Each number is 128 + 32 x the weight over its row's rms, rounded and kept within 0 to 255. Layers, rows and columns count from 0. Numbers have three digits each. The size before them is the row's rms in percent of the matrix's.

# layer 8 MLP up, 1792x448, rms 0.0635, rows 1735-1784, columns 384-447
101:109128075101106085162129121114139077159134115120108054123106114152110119110149176127118108099069119186154121155126109180125094170164124148085169071141130098147191142113122139144090124098146119
109:115098196154131121122128154143116122063139066118161097099157134160151117118136146139119137091101100141115131143123159115104162144182170193163133103126161126137134059151127143137120128100119075
099:161103134140157141167157097153166090125127107127135118167106097169140112123072181166101157151121141134082122114207087148158178127130074164075148069089098124172114073102110151157163125058125090
097:147088149138174136128073197129211043117108099140107126128122113129172140123116123159102166085088129137164096149146124149064142062140087128102123101154137124048162168146081113112152168120076114
100:170153122122202109082106093173132120180149130187101148156106112077121104092119062182091135134103130110097137131146102114118101156153090178083097098081181078034121133135170087082110137131097146
100:170112139109090120147137131156135135130097086149086171073123151122104100097079147150145175114110181090118065139118141114104147031142108114140077114077121163158157113167123136088082139135169160
098:155050169089144175086125134110136121145188135072136130132087084155127084151170099119119156126079167069152127175149076075134162099100174157103105139052094105080106199158044182098124124166130115
103:149128142168126185105148136144178144109135152084151132139091161094101182137122085155115101153120096139110132117141129197128117088081165155114081138077156098105095192087056098146159132145129093
096:189123162075121174102110102194121188136095117136126109166142122126128097066101174163127154122120124061066156154180118106143169181124135104160133135122128152133142078124111057138135145143077144
102:157092137135141143154118079110107108140154111141080168120131151126120138144038139135126196177050126082090106144145056119150142074136122125170115118065065133115147101143133156111102140174147141
098:119125152116117095137168079104163068091132117152056134158116159188141109153196099105088160150134120116094038199149082106138080147125155152135090105129104185134125109114128102150134225177103134
096:117168118089136140114151125146168125080106110138069145136083132177096158134097127120144126133138195111130138105119130083113133053102199128112177123043125137121095142157101129030174132130146130
094:172100112125178103155113142143158109181102105090100150143153081159149072075174108067047175123133107144146130151129168145161155169137137128148089084151169110071169170138061135098134141055137105
097:170105142140130176112122083107160135117103138093158200155097145121122112066157126152188165108098077100170112142152120083071130138109127101101088142129091118118143144166174094161147089117101125
100:100072183125128156147065087153100115081104169093117149051121126162142077136179108092127181136117109138106071108142126160076147123090113112140077138097138147102168080169154150147097126171120070
094:127095160150151122096158066129146160064065145144104143120072155099191156120098161142108148156101134134132145127130177087173082150158126099154154148097093112071126140117074127185145100141067129
101:135155164132137126137103131125140134057120108128097117121124135160145137121141069098122143100138148125089052132116110099117147117085133142144145101091144170105095085114155129101118147196103119
093:187171217164166174112160095165127120155092142140067163151143131082131158102120145174118106131096121137122173151132136123126144093107096099063096092113120181161130119159150091127114114035099145
093:149088085103202068134084109123133100117191110111138134179157102164174098152110169152174158211090091119123099209183130086146165146075083173195117101114167162087080106221121127137101142164103163
105:166133056085091113165149121137123165169140142089051121133130110125099072090128151167075178157150091077163078136117121178114099127071175160133135190127134159174088149101076119095168118120116089
104:095138138116138151152125203131076149145136093062139098157106183088167111143110129152100148070104152093168140152127115145092163112170149105058123156113122146143125162199058180050123138121089109
099:142118107074127137176156045139146127113177132144098159070114138131118094145169132151189197112154154104115119121175154118118114088111115174129112159129126136116153119130122090117169118130170106
101:133085133167140119119100142130134103174141028079105059132090115128156097118152072098143167106077127095103084153146134176094094147125171180176078107128115104117158114126088138119112140172149061
100:137109136095232126136098139182152177157129167053141086123074114148113112143121083160093110174133063095113111127163080129149100147092114138170167111156120156089107115072100130117112157135116162
102:161137155092186123124108127179111110061155204176099112113102107143091113166145134158081176112056169071094106173138100141159110096076119183164120094104099173137098155133099083121153131132125114
098:175117117056111105115110067133149069124191145077131109166075090170107101047131111126081118125087067116128082142199118175194100153108113099126087134133086142126126162143143117160147122141111094
097:162112158123199099095197132130124132151165071063152117166106103165162097168140157136122081138133031099135163142158155120149133111162071137136127192100142151141126127143100209116098201110125107
097:114118121107157198153072168096134156144099092085138139108074185113163155128162142115130131145143099040095126151117130089163072097082085123086233139142085166147125082112122108142156143099131183
099:139168124163101141109140119151113109155116157141093175154147163169136147119122117110127090159114116142153088113108125147102065128084142136087125150141119132112118113090126149084145135096086219
102:128147135174104168148087090139096148131188131109191126105195139147175140163130131188110079117166131087061137090134094148207148098132123106024100146083133117130181065159142085139122139091114150
113:149112084122129138139104112115086084134128087145149169118113127107184074140179121192126141122059086146061123135168149165125125175062087109147111123139166136134109125156168156107070102148098051
097:133149110142080083118136137139166115087091098114081201090198128127099152122063082098115162166119171132092089123111122127101103067098086113138152146116127126152090129126092101059101095173133131
102:121115088137125123137126085081187124143099156125101134121136110133143092126170101137131142172129097122199188134101083183139122102157136083064181115184159156139133140089118101144168136091149120
102:123149154120087197176160123109129042124118145066110046123118187144146134117076085128111108143090142085133118151120144103139131116147157159071120095134111170097175169098116200193147082104126093
097:108151137085122156141125134122095140117091147121119111110094124113140176125071170125084136124078115114089171175139113168153028115164124112114169109106117094178155177154124123076124148134179099
174:201148185085139125136101088156174115067138094146121114125074103115163151113133123176113136147129150095085116170157063167101180094168131114122135111097166151151098139121146095056133137141082108
095:137180148162184092199108152153128168106086114116139105103103088179154190162163099089146147096102108160071128150145132209133170148086154107159111106120116161074108130151144100055097144077120166
096:097140131181255186121107095143086117101108152094118153086145067159098086101105138129143124098102137163123126158115087097066159108117065153089139116155126123133102123148115129144092086127113094
098:135045089169125162147107173216109106180113129076178110133046119152128174118115134094078124172061127130139092136151121203078137186125180181060125182122147135107112155142097184092074155057131150
091:117139135110225101097122075160119121082130134171175099134120125133072091088101146116161156140082099097142135121116095148105100144125129150117110126138151150178155122152141059082137141176092145
100:144052121148196126146106123205092067131094084100150042103084116136122150154095167111081148146124166088098134199132120138068083099120142104151112109136102112099159089143103092115131142074111172
100:125091143120164096134103127181122131104206146073132104088144147161118185082131137125104091116133162138080065103091167193127123119127139124074144118046089145105087168126082148121169084055122137
102:110101144131115183153138121087109142073127100055097089067145157130067116087111149130120196142104171069144112108082130141065103150109163115080104169087135172180140066129142133156120113100169147
106:097131115137164178108117050121092124111112141072149168147138152097144101181180164143126089119144069146192123119181084190138091136141179067099147156141163076117147105128127156116139138104137068
102:129114099216108091126120102086115159064109128147119156170140127176161082065094099095147129061099135168146135154132112118104168129132080172088125117172162163136100123129095107157115148075153122
100:098111180148188174119100120115121154090180088066168060169157139152179099094164146121116141138124127110149130118053098134130208146099167119114122129138148119143149084124149121174099197098139149
094:197151149090150112112116080117239125142143114108109171147157174178214096092142091135086092098109087133089097145117158099151167084137116127127085107151089166077097088134123153148105168127089155
105:175113152162196120081020111147125103143156072156148063154102088196131133115135097143125163118133121057090080161186112161102133089142150126125178091072082141076094155145120092149118131192082130
098:100130129106166131110099188175120095093161104149106167117113156108146205069099148107144127124138178145140124115091138162119070092104091119153108093127139119135115095106070151125120190121147147
101:164172172184169129106115062139186118154165140146082123105110115162116110104173082140123126168149087122134083196179116107163167116072174172119124117165178188136150100143143134143107119129079109
# layer 8 MLP down (transposed), 1792x448, rms 0.0988, rows 1735-1784, columns 384-447
094:175125145176195157125120149139139184059113133140161207117142125097148150122101088114104139168142157099087115091144122067123137093083120126163135135108094137055066069145170079140132071184090143
115:188133100146080200170137058206123099166083145116084207113114153121142096162089126117108133218162116149172134123127104138140107073104095067098133141147113195110118151090080121127127112146112148
101:085065105159049118122123109111116140116122106127085158135201046145164160146116033150153121133157100138137086068131117116123168194113120134145129134129153120113133090115164094145160191149113088
099:079192098130102173108127117130107139124101147088129150138118156166111038107150082112124175092070098109144178103197154064099130148125133106142129164069111127159114152173149166146191114124172159
103:097085142073159110099173124111140100111108126093173131120102099142157129229148125137115076132165096082142139125164120143164173146165063083147110100138125123097164125104153163179134147139127160
106:141120146152173091190168094121137134163139132150081153166164129113084088093152098166156113115110159194080098120150180136149123153127108207113165110130148156081098096101138131092079098115146183
097:101193125128123110105134133044152106172107134202123104153122151074130159088141187109162144099132121142100144080058171146109091171162141107121151074141205161180124069125144103139094124115127152
106:120129134123117103197147191103125142180122093141129143087188112196129072100149151134132153154129117095146092091133088079133158096131196127130157127151093203134105157154174093124141100112098173
099:080093141135157091079095144139065123137128055081105113126115132137198157155129125116151112109137109113112110083180099130067174108114059088096099146142142075128130208154078139131084159115096161
109:137187125143108105143079113153185164139145134137164070130188048163109149105203111170105113098176137159178156181126113097150123220091155080152160003147119138172127121156182140147178135094079113
099:117146161130122095142155134123057091175139158079140161142139183133202103142111169162113112138131121146117135045146117119142155137089091095143109105172117091149103132147101107131181138106145152
095:115130154114133106110090165125161136176101149073144085110152129111205107107121144132137126073127116170125148137107139183152168150135090114111058116171130133143139178161117124164123170037076095
089:150158172089142097109143106152137101074150169218167113107106178137133157154070108173176126126120164173142103140143088068129148098144114154170119138078101115165125051130186072152152111193108170
089:098199161143126116157124147144078132126133059105087080098179096110105173198097110148055118153165136122083173142138135169120136114125177110154132103100156123106134095109088181086158160136138103
104:084157087084054129132195113139130144148101108142114099138131132100078168122108128116162092172155134129140151116121162146169094091129138102142168085087108117098134139113132131086188094084100215
092:137149090071166116086128140152091113133109111098200083074178099136098145112132148144114104074119124197129106078119082142178134143136233164129108155208149115121118121119124140115129124158096098
103:133177142167134106122130130127186096163186127137139137207147099132117107130157151177109105166168100163158111097172138156142123090174109141123180104127164120124191096093138136085092090134125113
085:110136130123108066165136152089167110163150093041165124081119155140076134121147107131134178125107132112170104144152132135138114112138160134161101147118161126118128082107150158093135123161138107
093:102126150126056168150138142167139148125079126160154163151133085111096198144135103115179088095128173165138171100151169197139103104153206120119143139140127132151155177076123142108147077134124185
098:115152151190205140133114152137128130110142145122146150136166128177119114125162143080127102177076158193125169117129201136098162114142106100132091092157115134149173239111114134143108125134140179
107:126141082170117143140113134116193103153175119142163132145122089143100110092159129170119067101096075151144105139151114153128115114148127145105166087109134100111104080117125198132116121097157158
092:124150104109132127115089148189108140156124064134166118119158163124119090141158175141090099154115103142097077142105150122203115157193134150072114087178186099150130092123146131151108130134093140
110:123162138117151115050121121164104176088193139119185118139135053163175135173173116125134075181137052124147122157153158171185139113115123098083158139161133144114100124124148082075154175072098119
104:121120129126124085141160134122123112143148140177123109128170109104147158135082117097129084162147083146071114107096235109171137169098151127118120060098129102146134137106138151137093123098087146
110:126116138155189133114155107050116155148132154075219118171141178108179091165160155120129125080156126145085122149118151147135140180169131086104135132126185104121093071119177181097074142167138166
094:111173194219125140149148161139088156138130070190084135167118167127094130098142130089100073141157107164157118161046126157108152144087125127112147107141173141180151068094133129089076169145123084
102:101195147134088198110164112057138124155042134125107152128092158132122128122134195140114147109131181138138199091093080088084145135079199104119125122115133159125090161130126115168201133067125110
097:127134126159080078128153097137108170109097102129109099162138136127089126122082111112162104113149144091157151138113125162094085102158078134139036147096137150106175125163101123114155122142073094
100:083099158129122101117127093113112119150126133072129142106093105144112097134127114161111108132142161166132127122231116118065141114154154133103151103114098136135151163171122066157134146185114091
101:121054093106104183131118164047094145155181120090103097157091140124094038144116061086080121147130161149134146077191145168149193156127148076190124074100087145159096154122121157153192164146118173
125:135161131129086130142111124179137116121092145131144161120148135144096141158127134154123118149064104116058143139112096116116153111115119123161098096149164151114114138141116084050092170234052055
098:169139156094116127137147091120146067122149164150080093115130129187123124119147108141129118123157116090149125162137138175168133146125141107078115104157138152167138109139165141162136105077124154
096:137141160124198075136106143098139113154128109113144152117142152122106150131142124140141116137136125081057121159134094118138177202131074088115114116119136116106110061165155158162102139162116112
106:103134127033139100056147166124132154095101130115101159137085093110137196127087128146141132061100125148150083096177167180123155043141125122201123134034229056164100162150145132148147153110111151
090:123081172167165143138141111144082169115188120199141151145157154133145150107143113128158091141127123184196124120132149121132165147132122124103111087187124171119136102098139119157128130098051148
147:144138201091122155148103106142131150089126143136129128107074161127123154121107116140125119151185108129104129136135111144090140137139134102133154144110162146144119120125127116061142128125120130
092:156100135085029171119156079108140128078172133108111100171137149139144083143103165144128208088097134149127110149107118105114097106166094168091123195159085163160178151107080136147184149133140091
101:155151136106125098145086118096087167218153169077137135199114193219164155122117176096135114116110083082088185144140099146154066091077175122085087097066137118134158126098153173128101157112107119
095:104194133090157093122138095050143137080138170145092090112225163146191158124149137135091082120155103174156147135114095149129071119163108143139169103144102127119090150122128072152127132140161065
090:137145117150103119130138086096116173102134098113152139204158132097124116121137112069072143117151118119125116113104111157137148165096123107128120122106116145149093173114167169101055127152115106
110:101147128069133190103154151146089139093094130167155109140161144111162200169164141078122102201106161127149108120172115127130132134047146124114166147113140129146086145146123100138099129145178042
103:141143141149123150171112120090112113105076147178156143172081147167153109164102089161163137163117183126130129109065196086114070191097096136101120125129188086168135144045121111108158120075147110
098:100125132131128111081103092161127150119109132145135104143106102137187097215112106166139094130155143101099175161167123110124143136129069173164135099132197131091135147127152188087103140137156056
097:187085138117109116125125213176123073088092121191120126090127124150158143073072059149151117141114130122075108152113182066114169100141069173121100115121133150165098136106144141117074126126114199
098:126135166069153104103126130134150152115103154149166114050096169137119108063140140147140101158159075115108091135102128122149140133201115165128150128107098135082142123101116142139101140114072132
103:167069094102095083134134104174105112153080168094092220128154123138158150123117094085152076120136112115138130154141146064117120129191095127139202113122107147089101112118082114171157101141125100
098:047094121112128143166196138090131146140075068210123062118135128076105139170094131150126111214173146195145181108113109117128117182144130143094172159114099088151133095092111186161187142135145132
111:096136115145188107089123168057079167140137132141131135106150135118130193134143159177105117144114176051084148146148083168118109119113109161136097112098136077103119136131163167107142173118123067
097:158100121154091202149140101177116119126157141157114155106110106085117144188129111083105120130079105111121136121115077145171083157117132087111139073146106125115140160126149174117148133120072154
093:099082063114101162155141170132111130137126113132149115110152131105109142105051102104158139108122171168150143096101134128101127126140130081113136124082093093097137145129106142135164146083167139